config.yaml
n_layer: 13
d_model: 768
n_head: 12
n_kv_head: 12
head_dim: 64
d_mlp: 2048
vocab_size: 8192
activation: "swiglu"
norm: "rmsnorm"
norm_place: "pre"
norm_eps: 1e-05
positions: "rope"
rope_base: 760000.0
rope_fraction: 1.0
qk_norm: true
attn_scale: 0.186
bias: "none"
tie_embeddings: false
parallel_block: true
extras: ["some layers without attention", "local attention windows", "shifted keys", "gated attention", "value embeddings", "a smear gate", "an embedding shortcut", "learned residual scales", "skips across layers", "LayerScale", "capped logits"]
init: "uniform"
init_std_qkv: 0.018
init_std_o: 0.018
init_std_up: 0.018
init_std_down: 0.0
optimizer: "adam_variant"
lr: 0.000595
beta1: 0.9
weight_decay: 0.52
lr_head: 0.00384
warmup_steps: 492
schedule: "wsd"
decay_fraction: 1.0
decay_shape: "square"
final_lr_fraction: 0.0
batch_tokens: [65536, 131072, 262144]
seq_len: 1536
doc_mask: true
train_tokens: 903400000
steps: 6497
dataset: "wikipedia_en"
Each number is 128 + 24 x the weight over its row's rms, rounded and kept within 0 to 255. Layers, rows and columns count from 0. Numbers have three digits each. The size before them is the row's rms in percent of the matrix's.

# layer 3 MLP up, 2048x768, rms 0.0226, rows 1463-1534, columns 448-511
102:132167163141117168094173168146109148153108119133092185151143137102151140150118126112081129131122153109099134149135141126087151117157162130148157129169136142125131161128115114097131123108173123
113:115159148151099133082118102130102125128130130109128133119118148108146155131127188154137110109123131164120155119132142141133099155173108090125097135095124086151114181151087156105175135103109137
097:090157120112148112121160096087109145149064135083093121182141153129151090130124085086091104155146151133094116150190143124142092108136173147172157113098111139128147143098141114148189152151164117
103:135119143160114127136147126123114098132138143129120142080135157162105164130092144124159124124119104090121141172094118129155129132122120128131124096160142113167131109148137137106153186134153126
097:159124107122162110112140127116141160124119120170134117105142115130097099143125151112148149113155112157072165127127128131107135163156121143120091161111144148129124087198118119107148097122125142
104:118163114138155127113137110083088123133102089138119140129152141141126098132090112078115115143145091119109106118105089139163147105089129090143152153114119116136115104104085136132179100109102099
098:150090134125107118138135117115107120149118141149114119124136142133142132155137122121139150087138137070131102112111172114120165155099122118147109101149156131093138101111100074093147126129127115
090:144104112091072107132107126157183170126125149107147104125151115126141129101106149161132108161114138133096135142165097117142152102099131162075102161105153158155089139120123107165100111156152124
103:121116134124140085146128108132128157125134141168137137197132121068092123138123135132112103134134126138173164153103145143127094141078152156128127138142153123145140161116104179107099120116140148
081:149154107123122127117123125136102093128166120150119161109125119122122134112145174131092134101122120166163163142118091101141131119107132150124143158107102122127119104095112169090105126129076116
093:105165164156154109131085166096115099070130108144100149122137144106126129137131133088163141145151117071097106152170115112094113145073128152124132105135139133139132140138152089111136115125164153
100:120158128121099130159113120116139120097122095096172123126174113085161126159139147140136155139110094154102131126125136102161120143089084154058123118116145135174141150123094153124106092109151138
106:118119104168119089135101129119142132133135100139137156149090145124125174146156148121131137120074114153116129145122121080164097116143119121124122160151122152107104121125114132133125139160160160
104:147145081120128125119146086137141147149097140140117148137107132074133111127119103132149124136124100145116127153166146126103133163178177140113145159153085159135118157146153112125095115109134090
110:120146128135132142160121129141145140169134187117133104106137143108147146159115131200152150160125123132159086101159097130156153128154105136130125117074165152120124149134111139110143085133134107
094:157066111130104097108147126135168105113160139155102124120098103115144110121118153150103157121143126142093121120093157123128164128106182170151125102118080147159159164140123083136137119121118153
098:153121145132119163087140067100125097086112099120156112099183152131091137123156120119107109143126129161108112116102111147104164137088119072147107123177080131101134095142137159119125108121115147
095:108105101110099087128124155179118124163149095129115139132144121120099114158089039117146156104115119098130148111101133142147087146152161153103168127145142126115118137171142086138059098133105152
102:130119185085114137103091115115159085113106156127198131142092094121144114118142129176132115111091152133165087140130172107119141117165145126107123136129148124134143083117155113149157134154087112
099:122181056122107134106122115089102105160117107114147080112108062142122137127105059201098157102111100147141176138132093152165110147111111151068095136100123112145150172146147123130102140163112138
078:133116175129124123110124174135142103142150161135159110106117130133116147086098082115124129108110134076145121116153142159126114124070097127103155111084133105099152118113169121148095136115163142
101:109115120110110141142171141130136118144124089120146095109096148127117142109116129062098122148115132084122103145143119144148100109157152151125109095137150154154118128123128143099105175130108133
102:118102090083135139184154106148119162096105133129141130135110146118078107114133120145119129114123141073134127126132114119152103113115116083115125129114091154147155117098178164098144116094131079
101:086090108143123119110087082119092153104108107120137161099138109119125111143156115120083099141112125099106152117120148129131108214107155127127170142150102131120123146146116102104122104069156141
102:134149136104152118111108129171136092127148137114114110107114090132205126076146094082127085120108107137131148109152104102163130116158115107113102102136122118149105131105119151169162163116151126
098:118149163161138121086119148139127132152146108109161108127105139143155122146129112145119154074141142111100096114117125124112109143092147135093064087143141129119097118135109058137190121119107130
106:147122131125120139113126170152147122134097144123135139132123155111075142127119156149165071142105111144166140148134117114120123119163097173174172120135159132132162123104112109142109077137141111
096:099119115067111162140102130133168150109122155114126143130122102138116126121115130095117091149146132154116113138121132174126163153145105129118140115101117131076128139168155104137086164123142124
106:113101177159149115123135127102154146130105149078175089130146120134126165130173122143153085108111100122115173134126141132117090123102130143165142155120154090149102134160120154101122127165119115
102:121086113100130118161118108140080108123103114141111150113117102118080113138140130145132115131111129126114120117127117106104136160139126106150164106121117135106091124112153133094169133120125141
100:166145112157128106119119128184147137116137135120102137104138136117143141151100130102101182152169152127135137133144097134114101123176128094178146151083078126144099119098108141118065136102146150
106:115135059107163148151131137144118097090101120097158155110153106149124103107156097075115144111130155138159125120131082137120156132126096120161175131115106077137118162176097103164110129119146130
086:157088123149117151115116115120116131091132109128165110163140129111112143126105136115137144156116142107146125139139095136141110097151103161097149104124161132137133125078159161069129108147152114
104:139159130115125136098162147108127154107126144141140106094154142086119105107106135151171152188128119141118156110137105124128185143156112113119216105138111118108137129125108105129132128085113193
095:128117071149099148170136109092130111135147136113129137092147117118146120140111077151129131164115143123138133115083131131136134119097092135143140090081093144118150130089118141124109109171105182
106:180122117166141118156111158141104113105112103118145142118125094143161111091117150097136130175147101113141170098156114135129162124105144114098146153104162117138115156151123114171136103098127089
104:138107124133111108118111107152094199135081127118098102125125131063097077082104134137169122118164098113059069132139101110190151129093134126153094087167134144155106126125186117119090135138104134
098:140100155118170142161138144093119124104121171104140135096137165155159167112098173171129144106123166150102072087126134127183086094114164142146166108085119094130111162094130110082122104154137103
099:099171189121096131131103155171123141100158076111180163161114110156096145119136143121145136125105118070133128116151133148150102141139113135163124143178132090136094146108130145149099113103176092
100:186123171177147079101122101138124101114075185130131106112126151168170150110150079161134162098119110137160125130097149156150153126083106077150155132098159093171134158150132151170111112111109119
103:126122158111088084150077135154132137128182129136148147148161149143141132128176105155129145130136092181136130142135118148126087136163120120102121110124122115128113159118164113126100193157079169
105:111093137119118167130136150098124148161136106145123142104107071128062088116108130137136124098111123114106114159132150152130139139140119080093124121101122123093143102134149133143106153162145117
107:128125147103125155133131061080121135165130169163136119111175176129092109160106183115094088121103154136134132113132155136105091170136142152119094104096128118135144123153102109111125120120158157
098:161104124114123129106106119162124111126138154152149096139129126115170126108112149151142143148134142138158133152082155154126143145125174132137163132095156144183161117159072086148058116138133125
091:147083190157124145108108140127116153126096162120132122168089127110129177144104093171161119113142132114188147142100137124164146150103155128171112146124126112134112147124112167108099119123114130
098:157182124136122180092113118139157112133134111113113115145120095132134087169085153054159102150151146162147101154114139152120137144143157126135136134127109113111076120103104162156183142143157150
105:155152111093139129116144163141167114117112146139138157115141107108106121165100131111103098123150154115093146135133154119142108120122114126127139132137076130147130119109145128150129129123128118
109:157151111114120122126112128120134110076160154153158082133130096109130144098094104168125117106127081123124103132140135125153123103077135125143169153113108159063126152112166103099128128151108097
095:124125101128158098099130085158133127148125126162110128130102097138164145139135125073086113157148098109098127146114098142134167121143189121110147143103146109126130120133140097114180093130165097
092:119090113163121167123103090122131069150118117148119156051084105107119127136106095134094132106105144135097105102103133153112126115144125102127128167143119110089129109106076113151159136109116166
089:121150128127124082141134129122072157123130154136105104161131142144118119126107098116095152111168150132137123069147094165165126123097142075157119122151137134086090127146088111172136124140134100
103:096132096169133092125148141127121132116117132150121100121105100117147100146126120089101150101119131164152138120115143124140124138099134140179154155117100176078110106106187124085096134075106095
100:125106151119142136178166139158133109143126171123143123112144119130110134127080120123107140105148167146142154084105169124104116121112116116125134121085075131127158149148164153120113138111096117
100:148123194149082184124125126107113104133142168130105138130154178163099100103123113127124153086112106110103087112114130109105133129129136106117112105137126173100139113138122119202133111142156121
096:167114106132118133129108132138098165153125147120094122097147099146121116157120087130125096117155166119116147101114107134128118191102146117171116114130101137116149160118171121143147135165107136
094:144134083106132123154130093131125111146152129135128111105152144058114100140112155166117111072140092128172130157145133129137131150132141098174132121133112120160110111114150113100113145137130081
098:095089109145105067100115174097111125133089160151097116114154120174135125142141141108121123133127180159097120093131124134148139104161143149128168130122132140134139168137162149111105148156165084
091:173112129121130119132137120121143090123098131149146146132123161094135085134108079089142153113128109092129086157145132120118150111111124143114144139118123100119163137135121093085129155147130140
106:130122127113128117093123109137095121116137144127126113133128122107111095141145126094116109140087163102110103154134157125134150170145113125115165157141106097108161118142086122100125127117141140
096:166126144116159170100129143101159127131129082129129153089152092144129129103137125139152118086133116094103126117120156136104150137081131155136125108117134096102129144171082127110113130126094133
091:118120105141128118143100145135145137144156141144093102111189134147111160115139105134135118120171087135142122091107141112132146125123111127140118142098150101126137106101143130124144157164133137
104:123124106125148114132180150101127122102104092133111112100093167123132158129110155152101132131109107125132207120116091100119125118126124101124154105131063118124161130151101177127125126070105106
094:135112118114126141094106093156132074074122136095157139098143149135188100118087138157156160108140127079154141155126117146146122144148104079120164138127133122114152127124089110129143150102135150
098:130126144159099130130082101088150108095104078175146123146119163170131159108163110094126153128103112133137153106149166135123143134152086099110127101147113117170120137107132170103164137092083139
105:126155144166142152096149128132077154102120163142101110109140130146175121148116105110133137104089114155147156103122091128183149133135102109185186119122132169091124127126139157120121134145163138
102:130080141113127119077119163139134117119129098088145129131112124148157168102091150144111128110145159131157112135156145132159159106151101118111102136096131139110133115188109213148101148150104132
083:133131156101118088155148118129127124105113132097111098132139154140158138148122129078113109104145114113120157130125125131165140166149151120121166152146121144161134123109138133138127142065143134
087:103149105163145114133167086098175159162134146113161151095128119120099125139126104159087077089114171114181132125134120119167130151118115110129128136071097144151109092152137148157156112146155124
093:116110141102124160156111079110138147106112091085149119133111151164126106103091079182129113130156102109145156115138110116055152206133108106127074125113112155171164100123120128133074118065141139
089:108147090184105168173098132146126119118132112107129093092146164148118110120127154184145120130127140127085073079150096127131151123133112172128135152104184119130142166111105098115133165145120138
100:128115104125135135151116121113120177080099157144112099103121091113127132122133139151139150114105138079117120122134105044100101161177105121119115098115113120105142128147128135120121134119159140
076:181147155101114124113104179130179141121116097126139107171128142149170097135116121130137107154128117156080173124162171121104144120105178160101103139134151170095096163120146104132119115099110134
# layer 3 MLP down (transposed), 2048x768, rms 0.0212, rows 1463-1533, columns 448-511
103:119153120119125134118108178166133123135104128095125119184124156129132181102103150115106126161101117148091141147189144114120135129101114119096152107116127125143146144155129166112125141128169085
108:193122120097133146101104069151102082147111148114152149115115129135132106116124131106156149157118144074132175098113142100111126109188122133112171148151160094123105152158108140106126138123100121
093:133112134143142106143135147081156104105118108099114106172130145108108098162155128104117159143123113146089150148096112134139122159140158139123146121124167134160152132145150142083126099141132077
101:145149112086165112156134138128146121138061157089130124111148178127118120115111131097091155157130099165162100152113135108104140120128092163087155136070138090148160111111109139126119151155094088
099:153170130080131131144107151096108092114172150130141149158114119151160110131187137131167120119092134124125139111150135095179153126150105113126090212102138133134107177118155109138123118117144115
105:078147117098134125144190083127109161098143132142160145161124147116146143142134172154133147128082090134168166099116135121138165111107111144123139178106147136128142145163135141122086119131131101
101:073138165123113115133133127171093144115160070146154154123102152136133141120121124136109114127171141151136125095103150089144107129141116179144144085111130118121120144107119152110103139148074108
098:123122144168095135128106133117133156161138115110122128163132141091134163088109159158131152140096125163077156140155119149106182109105127140124085123155140139097117157129125154177109137075149119
102:111138140129102085116082092143107130103105137172118164128087146099133128143110133111108151091149090125112110150139146145133111091111119119125160136150137134127152129137143106167121152151136128
092:088096197158168150154118117087154141143153117129116123104163120126140099165112098096111119120133095123142116153110139128146154117099153123110132128119106109123147132168130140142137106142193151
094:124117126135133083144106180121098150083066133143097139140159132168142091117148139078155128122133141114127143092148159119105109145116115114139082121079147116137121093155149142128098144064177132
103:151109148139125114070145101120128131111145146169113100128103142159127138155148099120177121132115139094114133144130144120135131114128153127092140115136130158180148164136159155149145141142134157
106:133113154115128113125146111161133110142120105131093187108131110137145096138126076132081115140151174143211089096115116139146116098114110148155126105106102138115125108129104147117087149129104118
104:122135120126172138129097129185100093168106162147144133136136094116153155122100101147107149153139136122120120145165107137137123147142070125124129119137090158114123147139125109150131128113139106
110:121145155136133104177127154135128121149154159092096146109152108153079122113088156169090106106161121123157134138130135123124169097152071134109092129116158139155099132167091127135130115097141140
098:119126103160177112115159111104123101170196157132132147110120108147120102098129143129116129105119094131166141151133104137174172133163157102099107090168155151126149115160099134132105107107117158
102:143123145124137183155141102149140158130113123111117126165136092120149124123142142134123147136127151157103036186125112110117120135153110126157094112109121145110136077149154195132114114098168098
101:120113115117086119126129126153160131138159144135139140124202109144117156175112128107146154110155125130131102142130131104142148139127136127141166165152146106114129145105133125147108129107077098
089:165104140150111172139130136143144155139126131106196143171176119078116127166145135174105143114106158108159134146098117114129076111122107166123126161106157126164145135149144128118112092124131180
102:156113132101163123135106163152105142161130118102101146166138129125108110137113078125119086124129161085078094108146165133152158113110135134124139152161095127089096136126204122149112111158146120
089:163148176132142113123142178119135133110121141152158133144141130105125128100115147151190164127139104119131172131094134089124134143158146156149145121099124122130113078086125168137164113073134149
101:111156132123087157118112107155123092096110135130175113106120094113143103087090129133157129140149063129140103123109129139157081064115103117134084164120105126092136118114069120118127098153177126
101:149122181103133137144143111178171070089147104110120139136135116140142114118115111110107113181121097137124120127163155144125152150135108143114168103109123150170159107111190099129108140138125124
099:121123126130092134153129098170155144112125131126086115169132107150104148121131147133135135089163155155145127126144121140126126105109119083095140156116149124129116125143147126151114139130121173
106:136130120127139128166106091064128140170180105118119139155134107127164133105115181127095156130099158098149130114100152145144093123144106126122132177131125088132085125116097151116122171155166139
101:111127168164114142099117121151134134104102135134142151127133117151117113082149107115156107143105163150145144154134144137084117111132102103118147132149174123131125144114134148140126133125145187
106:128110115146133112123155140126115111101146140097147124168142150166107156124090174137116180139117084154161140099107163113119095165158086163139143123128095135101122107102165133084112154109141169
104:117148098113142100139099088106125110164129104114072112133087124139151126179140127158121117115095093114104135167132151142131136115121156126140107153132119110100099098126160087126106125155164112
109:114123130075109155075151100126132149107134161153131141129106116176080116140079152131133087124099148131153171094127103155119175081071136112100190120111141085098122141172090167140110138145126119
105:121090091102081092153106117142117097109124104091106145201131094132159091168141086120109100170154121145168152147114150088098124116114141109129145144114151114122149140082125149123140155099115104
106:124107124087102088180138152147116126150148131127137150149135140098109149129100124112121153120152145145136105087160165081166163142140174118125151137104122103109123114075147106155157133129115153
092:147128119117114112126132130151132068167143170130116142114127122121093107184100156139114093151093126118128150157115147139118160123105147148126132161159112164123140121108171145105102115126151096
102:161158138121111125111141112129136121111156135112141147127148145157174158130076186114088122162112131125134142096116145163150132120154135134114055122151136089153068176116113101089142133124135144
105:128164119121148144086146115122128106161118131145147119108144170122167150116156127103174101119128164096125157080160102139131109126121169100084137135098136081106153096135104198111085138094146142
087:134121186110104124167124131142100122146089158118155083162133073147160125125103142127140053167132167136128063155171142104120149132113114139116108149146110123133148110108137119175150129134127114
096:140151174169125093122129113096113122142099069153111176088146130152133142118121114103093142136157129125131158081139167124093101138075128103139130094096103096121129131113091144131122106104145144
105:164119104143122122148110105155121148082160099092172140153153119118139120130115143107122143131097132175131133158096127135186141123156141106109156123135136092159135141141175113144141139134191111
099:097140086104101114120103078143156123130096130104133166102135150133127133140073137121050136140108144096125160116082112157141142107100110197146149154113116100122160150115119130115137109114157156
103:110161103140087112164116117163085093108118152115173111109074122106123137116108130179112160129151141131124106124148119148160119123129132137130146165143117154076079136095126114120111103123115125
105:143145137081137128088120175140143123144118110105122126090151123156144156125126127166125172083147144096152130114085142157125141102127076158137119140102123158157121102116125156120106124100150106
100:113134095142109111153140118111100117111145143136152146153135147098163111181145163095090159152132135086106130110090128166130123140115143158150083112118145124136134130101125133101100166184137098
105:127147168115131147115102121085132113155117131157142179106120190110120107155128130119063120128132127145143143064080130139139140118137121119122141100118140095078203089125110129122138118097085139
101:109124142144093135140143125112160105123151152149146182155144149132128154126140112114113164082162129135106125150111125148173100109116141156100113134130120135132109139130147119117093092135168153
102:159127165088143114098142101166085143110106093154108147141125139128132123140168106144138111139107108160125176114142120113126088140127109088122149162151091135134145157115153146125147118140075100
093:157121167059150135111090161155140144106095170103140135101130103087136150101105134149115183093154124121141155109141100178126150123149144170164120107116136124161181114131163099146114104128114127
094:121130131149117128105145123133110097161122137123120120141145128126111116116115115132150120162144121158158144126119160165113140138089091116130128116080151095141111134125067112137135135158062164
107:167145143147180167116141155121127108154121080093147131096122095118101127161108140147085143119124139158157142113139147131122121111131167169143136143148140135091132122093172112137137141121172123
110:146169113126097162138127152125134144164147059107159128146158143109094107173148154120154133111128110129126133164110167131134155144142060181157147130178128155171092130103123112103070127107128141
100:176141160112141103148084137132136137123136128108116153114084097166119089107101150102143108124149155149150119152174176132122071120119127126118149134109124127115161107106143126107167172124128111
101:110088101145118111151128099157148137134151108127137115111124079123107122144095159166109135136152144109135150121139142125172146154136109081134145147138164107101142106080134129129089117114153127
086:112135152129102124091106117110126143117130099140159162167101146188129103156124135135086132135120118165135133124207144144128119133098123048112119136130111157120110123145106134118115107137118090
105:102140122151159119139108121147168151148111126124127122144146130148180123144137118121089165129104137140131081183114105116113130143136101097172165128137116144143078120129171122174121105109135132
101:154145165123115157146075084138101148092108135145138141132184099137126106104127119153157124108162164093125134091135129097102128128130121167136163116111146137115084121161142142130135142176164101
104:167118137132108144136142114131129160170141116118135128141114133154139108105138097154111116137130125121125156109123111140144168134131144187136160146110113144158157120109132143141121130116144146
082:162152126129122138134104096170056161105112135116109124087117096130144073129101132163127110117153126153175156124128147098137126115131137084143116091123158107066145164122141133134167172165164122
080:105088160099148163143157151096129073128127124115136158140135096124132148095140117168124109069131136152124141127169135109139144151126119084154095093138123141169152082118149127126100110138114133
099:151139133137120173135141149170160141151136113125123141138116095132185134134111128130117145114127139166188101140118108109086167127132140087143141113088128106107122113134127147095085114153141152
094:076100115127102095129104103167153081096098141097129150139149100147129103150115117113131180139126120142149087151130117120114117142177137088126142103132177110135150150088115115108132144133096134
101:121140141152165150128158132146116122144095096175112098130150141122121097160105146143153121090127107175150120152116135142128129103128142166138103179162161141130161119139123089130127142080119125
099:140094123126178141087176163172141120124137170123105086113169093135089117077131145105096108110157112105104146111113158128151116116136134086140116097101092156050091108101089146091107111146153135
091:149133154144113159129114141144111131117105137120156143118096097097101108123128139124130156139100158114141105152117107113126116089111134127123146114134127106129149135125111148134087140118128146
099:115112124157103142149152150121125083072106144127175159167141153133133126108120105124137157093064113124115188130127107078140116135153158137145126121111120164135157119154090152095067096112111169
095:110133109135117121130129136122100142117095111130151159145119146129148115123083113101127150167094113145157128123103114110129122108130138098101111149134135144121138100145088089132144126095130143
101:125132174076100109176142168147144190103148149161095124081131164153159111158155134066146153141116185084124119132092162148133141133110156140110084170102120154181110110094139117142130132135139113
109:094151121107161127154152176106114121113170163105128129116156116142095142167141149154143123073140159098139113145122129150127109126086132139169134162110158166166143144148134090128168130124169074
103:141140120114091158117169134090115136161147123094094144149068117134102121133135136087161164138155125119199163095074153107124141123189134166143129125108179065170120177149129126123114121156110135
091:096136096114133094098139136121128141106126130092089152190129161156145163129102131140126105121095071175099174142176152150143128157165122096127122112084113207140156105161160099177051125122143148
086:107137111138118120155136138148122124127128107153137141133156124128137104133126136133175117103135151081146105133151169094144117080119113149144099111119060168108143114140127134205152123131156109
084:123110120130115123138108143142093116066104119100126112151147138126196123124080104160153114136128117122145154114101141133129148141103141127118099107117157102153088128120120085096144144099121127
084:099158159156156105091144144114131154144148131143122155117115107129135157128156112098076109138097169158131120125142119128147141111115081062128128137122087131089095117114171150125105125113127134
078:096120100111095109092127123125162085122120186151166138139140111124121075138122117135181133125135115129148070119124138103101083154165181121099116121142167160107081132129116123124119164148157134
# layer 3 MLP gate, 2048x768, rms 0.0241, rows 1464-1534, columns 448-511
109:126116145128125172115119112070122143094152136134162128159130154165105128143110165139153111129109167145125137150158118113109108114167115137118071147082107195122120116092101143138131113176118118
098:126103097117132140158159100144114130093110117055131153148134137098137111140079137061103135124144133155116160112122132143120096127145148128146175177123080137139124177103114122132126151126122095
097:162093141117163144138135134138151100157132139108106132096147121120119087171138167090113120107131146091112145126112147115106077117132136141090150140190121092106103123102126140159168130121150139
093:106099138138101135183118112142132123155113122179155130137111116106111146124113127138119133108132125152155142133115153129122167132116110125124096106129198170151135113134138149082113137162130119
099:139138140118121142163142146141123106096145115166132110069122110167122104127129130117128142128119148172149154101152129154105140147147138098136154112085135114171129101160106118175105126123101132
092:123118087121139174113120141142143176172147115151118106130096120109100127149116145175116103122155137084148130119128147128137135078124154179136142117155118137103133117087120120119116129147106095
090:140164147121144116131170165095117115165164107115124157158144131172120147148098119079146157099118123155131134121123152125104131139116149121132170075185142126116126116089146140117132125124102133
098:134121140110130126126110145116166160136123132124150086146136141098161133142107150134130121117103118107161166175095077131133135123093139141152138106166146127136120130124141096085170091118118103
086:152125094119099089099138122122108109129155097129127139083129148144125102136129180152129147102097154146165153146107128092177145123117149153094098121091129127167098099097108156102141135154107125
098:116163138134130104119132169102117161127085167148084101120076139154099165104188114103145097126099158142067146111137104144142120102148123150118137129133147124093097123117142124173171118104158140
098:166120112152118103135085102143157126116123150137148141141124129124142175130117110144117128149123116115120088108145148120121085148139108145178166153120104168107108127143106145073130146136130126
106:151149125174087138118134138078146130091136161118127152118117127139100123128086125116111163101116140101129138097140156118121130107089159120089119099106142124103145110181101100141106103119100147
102:170116093117093161085135127123114131085119149113112089098114139098141118109158083163096132129119158035103122143130147122118129146179149171127124138109128099120105160125108158140166132144153136
110:140106146122154119160126117134142101137182126134177086133101140109141130134157143140117160117121122137160124137119211120098147132151140151108143112084144086112129147147123126107113160116115155
107:127085101130128125126097157101118127139157135137145133131152130126116110150172136175132138118084110131099088121122126139140176183143130094117186130132133140062161161165104104130140089122078161
101:144148161118133115125122128135165114114122138141128135149098120090144139139104155071119125146104122039145169139139098129123139129123111105106149133117142109097116114086105118133143095133117169
097:172122148120133116120109097070137127094133180162132139183119149138166107095164142116116158115122125152118149074152090164170161098090118129134122116078130179155122093088137163092153167168199133
109:113125141125110126091126111114138103126084139111176136118078142086152119118088134136138142133099151084165100125123149133138131127108123145134148100134118112163140098127115122160143164142097098
096:158156138093119102113127173145119146117116100145107061144160110129124100166083129145144129170113116095125131134116123139156125132164110124115139119137144144072065141140149158108133123145125108
084:130133101147119111124160133140127162110087120086126141153136116138152106149128127122138133136132131134108133115132166085134114167173146153156086115137124157142100132098111158095152110124155131
100:132096102153156120104118171156186119122124089146156071158107115081143132151071142137108122153123114162169115138091149133113120102128125098152125132117094117125161168123086108138115126164072135
100:172117101117146148161114161110102152138147119117118139160119111068123110106160113145070153115106140094130174183115146099167135101130144164132132125177097093139145127115153115139150147113098135
108:126111163133113134114141108124133107118111188151165154137146164123140138140119153053156120108091151145152131136119122150114176108145086144107094100153112106167149106074178170104180127115140101
099:141129117138114122204102147151096113133183129141162123140123084100164129082107133068121171131128126097152096107146105139160123133097115158175139117158134167116154135078097143087149133122115125
099:165125137108108127086079132140140112135144126128137128147120149122150128152144138126143132140138109118117119176073110161161157158154120137103117092175154115174100111114129104170150163144076128
102:128097124141093091084116117176097128142129105165115109092091132137136090145140146123166120113106128156118146128165124127125185139117155168137105179108141134145144185147096145104122134094169108
100:076121147106118082160111159121100125109129125132127117135110116112117162133134149139167132084099099130138135153120160147148125146132156152126100104135143182143121100135104141139152080109088140
104:137134105143150114119112133122132143135137116111150125133127143149112122143163156159126121130138140150127122155102147133183164127125149124146115141121117144131061135097155158105122120118130130
105:107138174122139149158121110126136122091135124111111153103138153179155171087135121100170127132159137149153145115110141119159124136110143134150120120095148154152102126109137133132111156105113156
098:152140120133104116120141121118131112130101092130160107139155147110104128137143121129145131122119128128152140133110146131082173161136167103132167110117147128124121148148127109155149135101134065
112:140093134131105125082144151096162176192131130166140092115110128090112105147117134176147112138157103069092126142101172140144116117139135179108128120125173134153134122095090157068144118144092140
100:126123159075107100135122170101144155118094129100111120107068158150125074101115117136154150100099120137134173112150172129163157125094136124133136124095112147131133105132107112140125116112149114
101:119144107079140165138106188108114111112156118108101109154108128170119101127112136118110148146125097158133138180156106153110174163148113072101124083112111125128128143080128115137112167143145170
096:115131168112117082147145101128113130130091149122137084125144106202113116154079093137153096154127146155144119156142137154126124131093144102125119115088085129128157142178170151145187137168116102
105:140122111127134141102138122098170117103120145113145112139129126165167139124148129143166126154100144146120140162078108126106111129121163137160117128107143157137142173100148115136084129151128131
102:135120056110135082152151155125090108117139143141117147169084149098093139137136132154121134083136145127105117122118140145145138140124117119135086112131105122143130168090117119120148141128125132
098:108109140088151127122200155123134134102124156081123185093081143103136104145119141142144123131100130163130132144137130134109125137153115114071118120126142104121124107138108076137108117137102135
095:117110114113111134116119115095134149122141102134109120122129123054129103119163086109149127101146129081106123126150092138149105129111150147127126110119109154117151091091172101113155144122128128
098:113153110116090155102070127107126153157125123088163165100113078128138125142129133104106122113104119107145139144151117104115127104146147105139102130163096077113089126076124108094184139089141104
108:081108087115111137139135146127133173097112179053145151133128122113130113102134105122119149119111132126133103120171110149140138121108160101113144168132110147102123148134153116103160098105150105
099:169155141138098110144146075127139122105100102148094144148119113119120137107109149083175118103118117120127120107115094139140141123120145147102137081160133107152110118149117134169122128094107148
114:127143125145110113097118128109132185151106164122151121153112157126143138117129142112147130122112105134118124135123100148179132133112116145137134128107129138138125114109125155118116096111128117
099:125152115152135107107147155153116121057102116093127171109139132155132153120141175155123131114108132113157125103128140127131139144188141120161168116132120110111158149071149145131118124119103118
096:125069132149093085114129101114141110142122102142131097104069111157124152138117150136155158134109098080130100149122136091125113121110124132132153142114172111173169113091083133098177094143153105
096:100098098115120117146104127139117144143115153103107087091120145110112122140152108113156148104115147114120134144119153128160105124092096134108112093145083112177116105077135125127098138121154140
100:133143126139092113127160147127081139099110120169142120141144084095110112103112162121170171108108109134109124126122132121143143108107127122158131118118132100149145156116157098117090154133107135
111:123101117127151090138177119148098153111112123136142088106096145153095153073143139089161114133107129137128120098151088113169054134100180123115162112104115110126142122117131137122095174109140139
090:119196112153150122093141130118129120114122067128174103153123109105089148108154141115137134130108114113152122155139099126140124132121122143120118176149150104136094118131079088111133120124092111
091:112132099137101126113103131146150111131128118118116141064126104091137129125123116152139139099106134123100110118126127156136113141139129114101120131153151131094080096101097124117159123139128171
087:140106100119137107108149117123165134127162114103159164134089130130154131100134162136098144140081111083136125137130134099105135132155142146085159102104081124153148075129123142108112175132133105
100:129134142127133082080087124143114176171129133111154124129148121156127117132115139121107146128080119172133173101137128127165101161099146157142161147119141119099134136135150125142094139115154127
095:121094125118164141113168155155116139162133108118137079134162132103122080136116131124078136124128153142096108124115157114100156158183176166120131168106098158143120113206094112140112076113104097
097:145162109078115095143097161123106123116121087146115156140114200085141102105133125101112148135117125102185156090090109135148139065116117089087106149126107173149147160120166159135133090124149158
096:140156150148082123115139128116128156138074154124134131109117152129136122114078118106150149115095125060102112134146127133145157146122151121137110102122146126160133142097151159090162105111083131
094:106090137124163134127134149084138157143114091134151141147107106166125162101153145099127158145097137096144129099157129134142120107113059131112162121125139094112137131124087197094145147129095149
092:121145129111110139109114133130088118112145072088106166140137111110166096133145125146116110125097158121125098121115138146130137116118166142116124097187153150095140125126126133139143138134107095
091:075128129120116137165092109097157152089079127146157108180126133123133107080138121120125157161097158172112089085155142147101125137107151100141107109097177165112128117098109121095135119123097108
106:111110118175129152161123133076154134125137097103159145172127143131145135138108160122123129113140132102152100137147115154137133133149179129097105122150148154130122138059155156080114107156140129
095:105120130154127060161127110161077102097098170104099157148094151155077110137127129105136105151117135150129165121143133116128125086141105135117097136146118105147121092065106120149115107120093054
132:141116120143090111113130146118117138089117118111147134143104136125137136075137153149119154162081159111124156141106084118134098122135113123113135098139129138126128139111115139130083110121115134
101:167107122114094159127101114130109112140123129095161143187131101127127127079119111119111146124115130122112123112087122154125146085126110161142089161112106168129128120126150095111107112147124152
095:163134113108142093165110143133093133113114123117114132134153125143130136110113144157100108100148116155151115116151130150141157127144114150127097108105090086114110115108115154106186131197105155
099:151095127116140124123092144167102107142088115134129116124133076128104141119116111094158111148111148099097128137132137123155107082155122110163145098149167132141090152084150131149130128164106084
103:171151139101116091151099098140103137153140065152146115144137095075123115138121147149098098136096126105145135119150140097055149136140148112126150134142114136141108138099176099132129155137085119
102:125117178156154130129071142107125123118098119134119142168105140098149111126109154145142137146109159127124170113081122146117199142117117122140122110165153100095166150108091142127097152079153158
086:127149095138130137140102177175137172133121156067161130132163098125145172115144122172146104095135101118125124141172106123124149129109109123127143108134171135121127153159087124152124099158125166
086:158134131139157112144141095101145171136129126118102158130120160145138155127098116124163123137086094105103109138154149126163130140103106126128097112141075147133125091158133161099109121156112135
090:152146138174084135133132167092091165094155149154168099050109105101100109125143131085138151112050139133142144124085144106160146108139105137136159160127129142104179115092152098126118143146153101
096:130121115129116142142129157156133129130136119116127134116116164105098089103138140150163130124104090108110171142088119106146113122142095130114110161118147148120193133137132133109124133124157104
102:116104049144129134165144148128145130121161122144161132142130100095143138134111155154154143093108135112179095155145152112096125154166107127138106113118136135159123103168089136121119125130107134
084:128101148100120123165117141099150146135096135110113132137136142115134121089123119090145111098140159151076118123132119137123165111090114141112173110148158133116155120126169145112131156130167120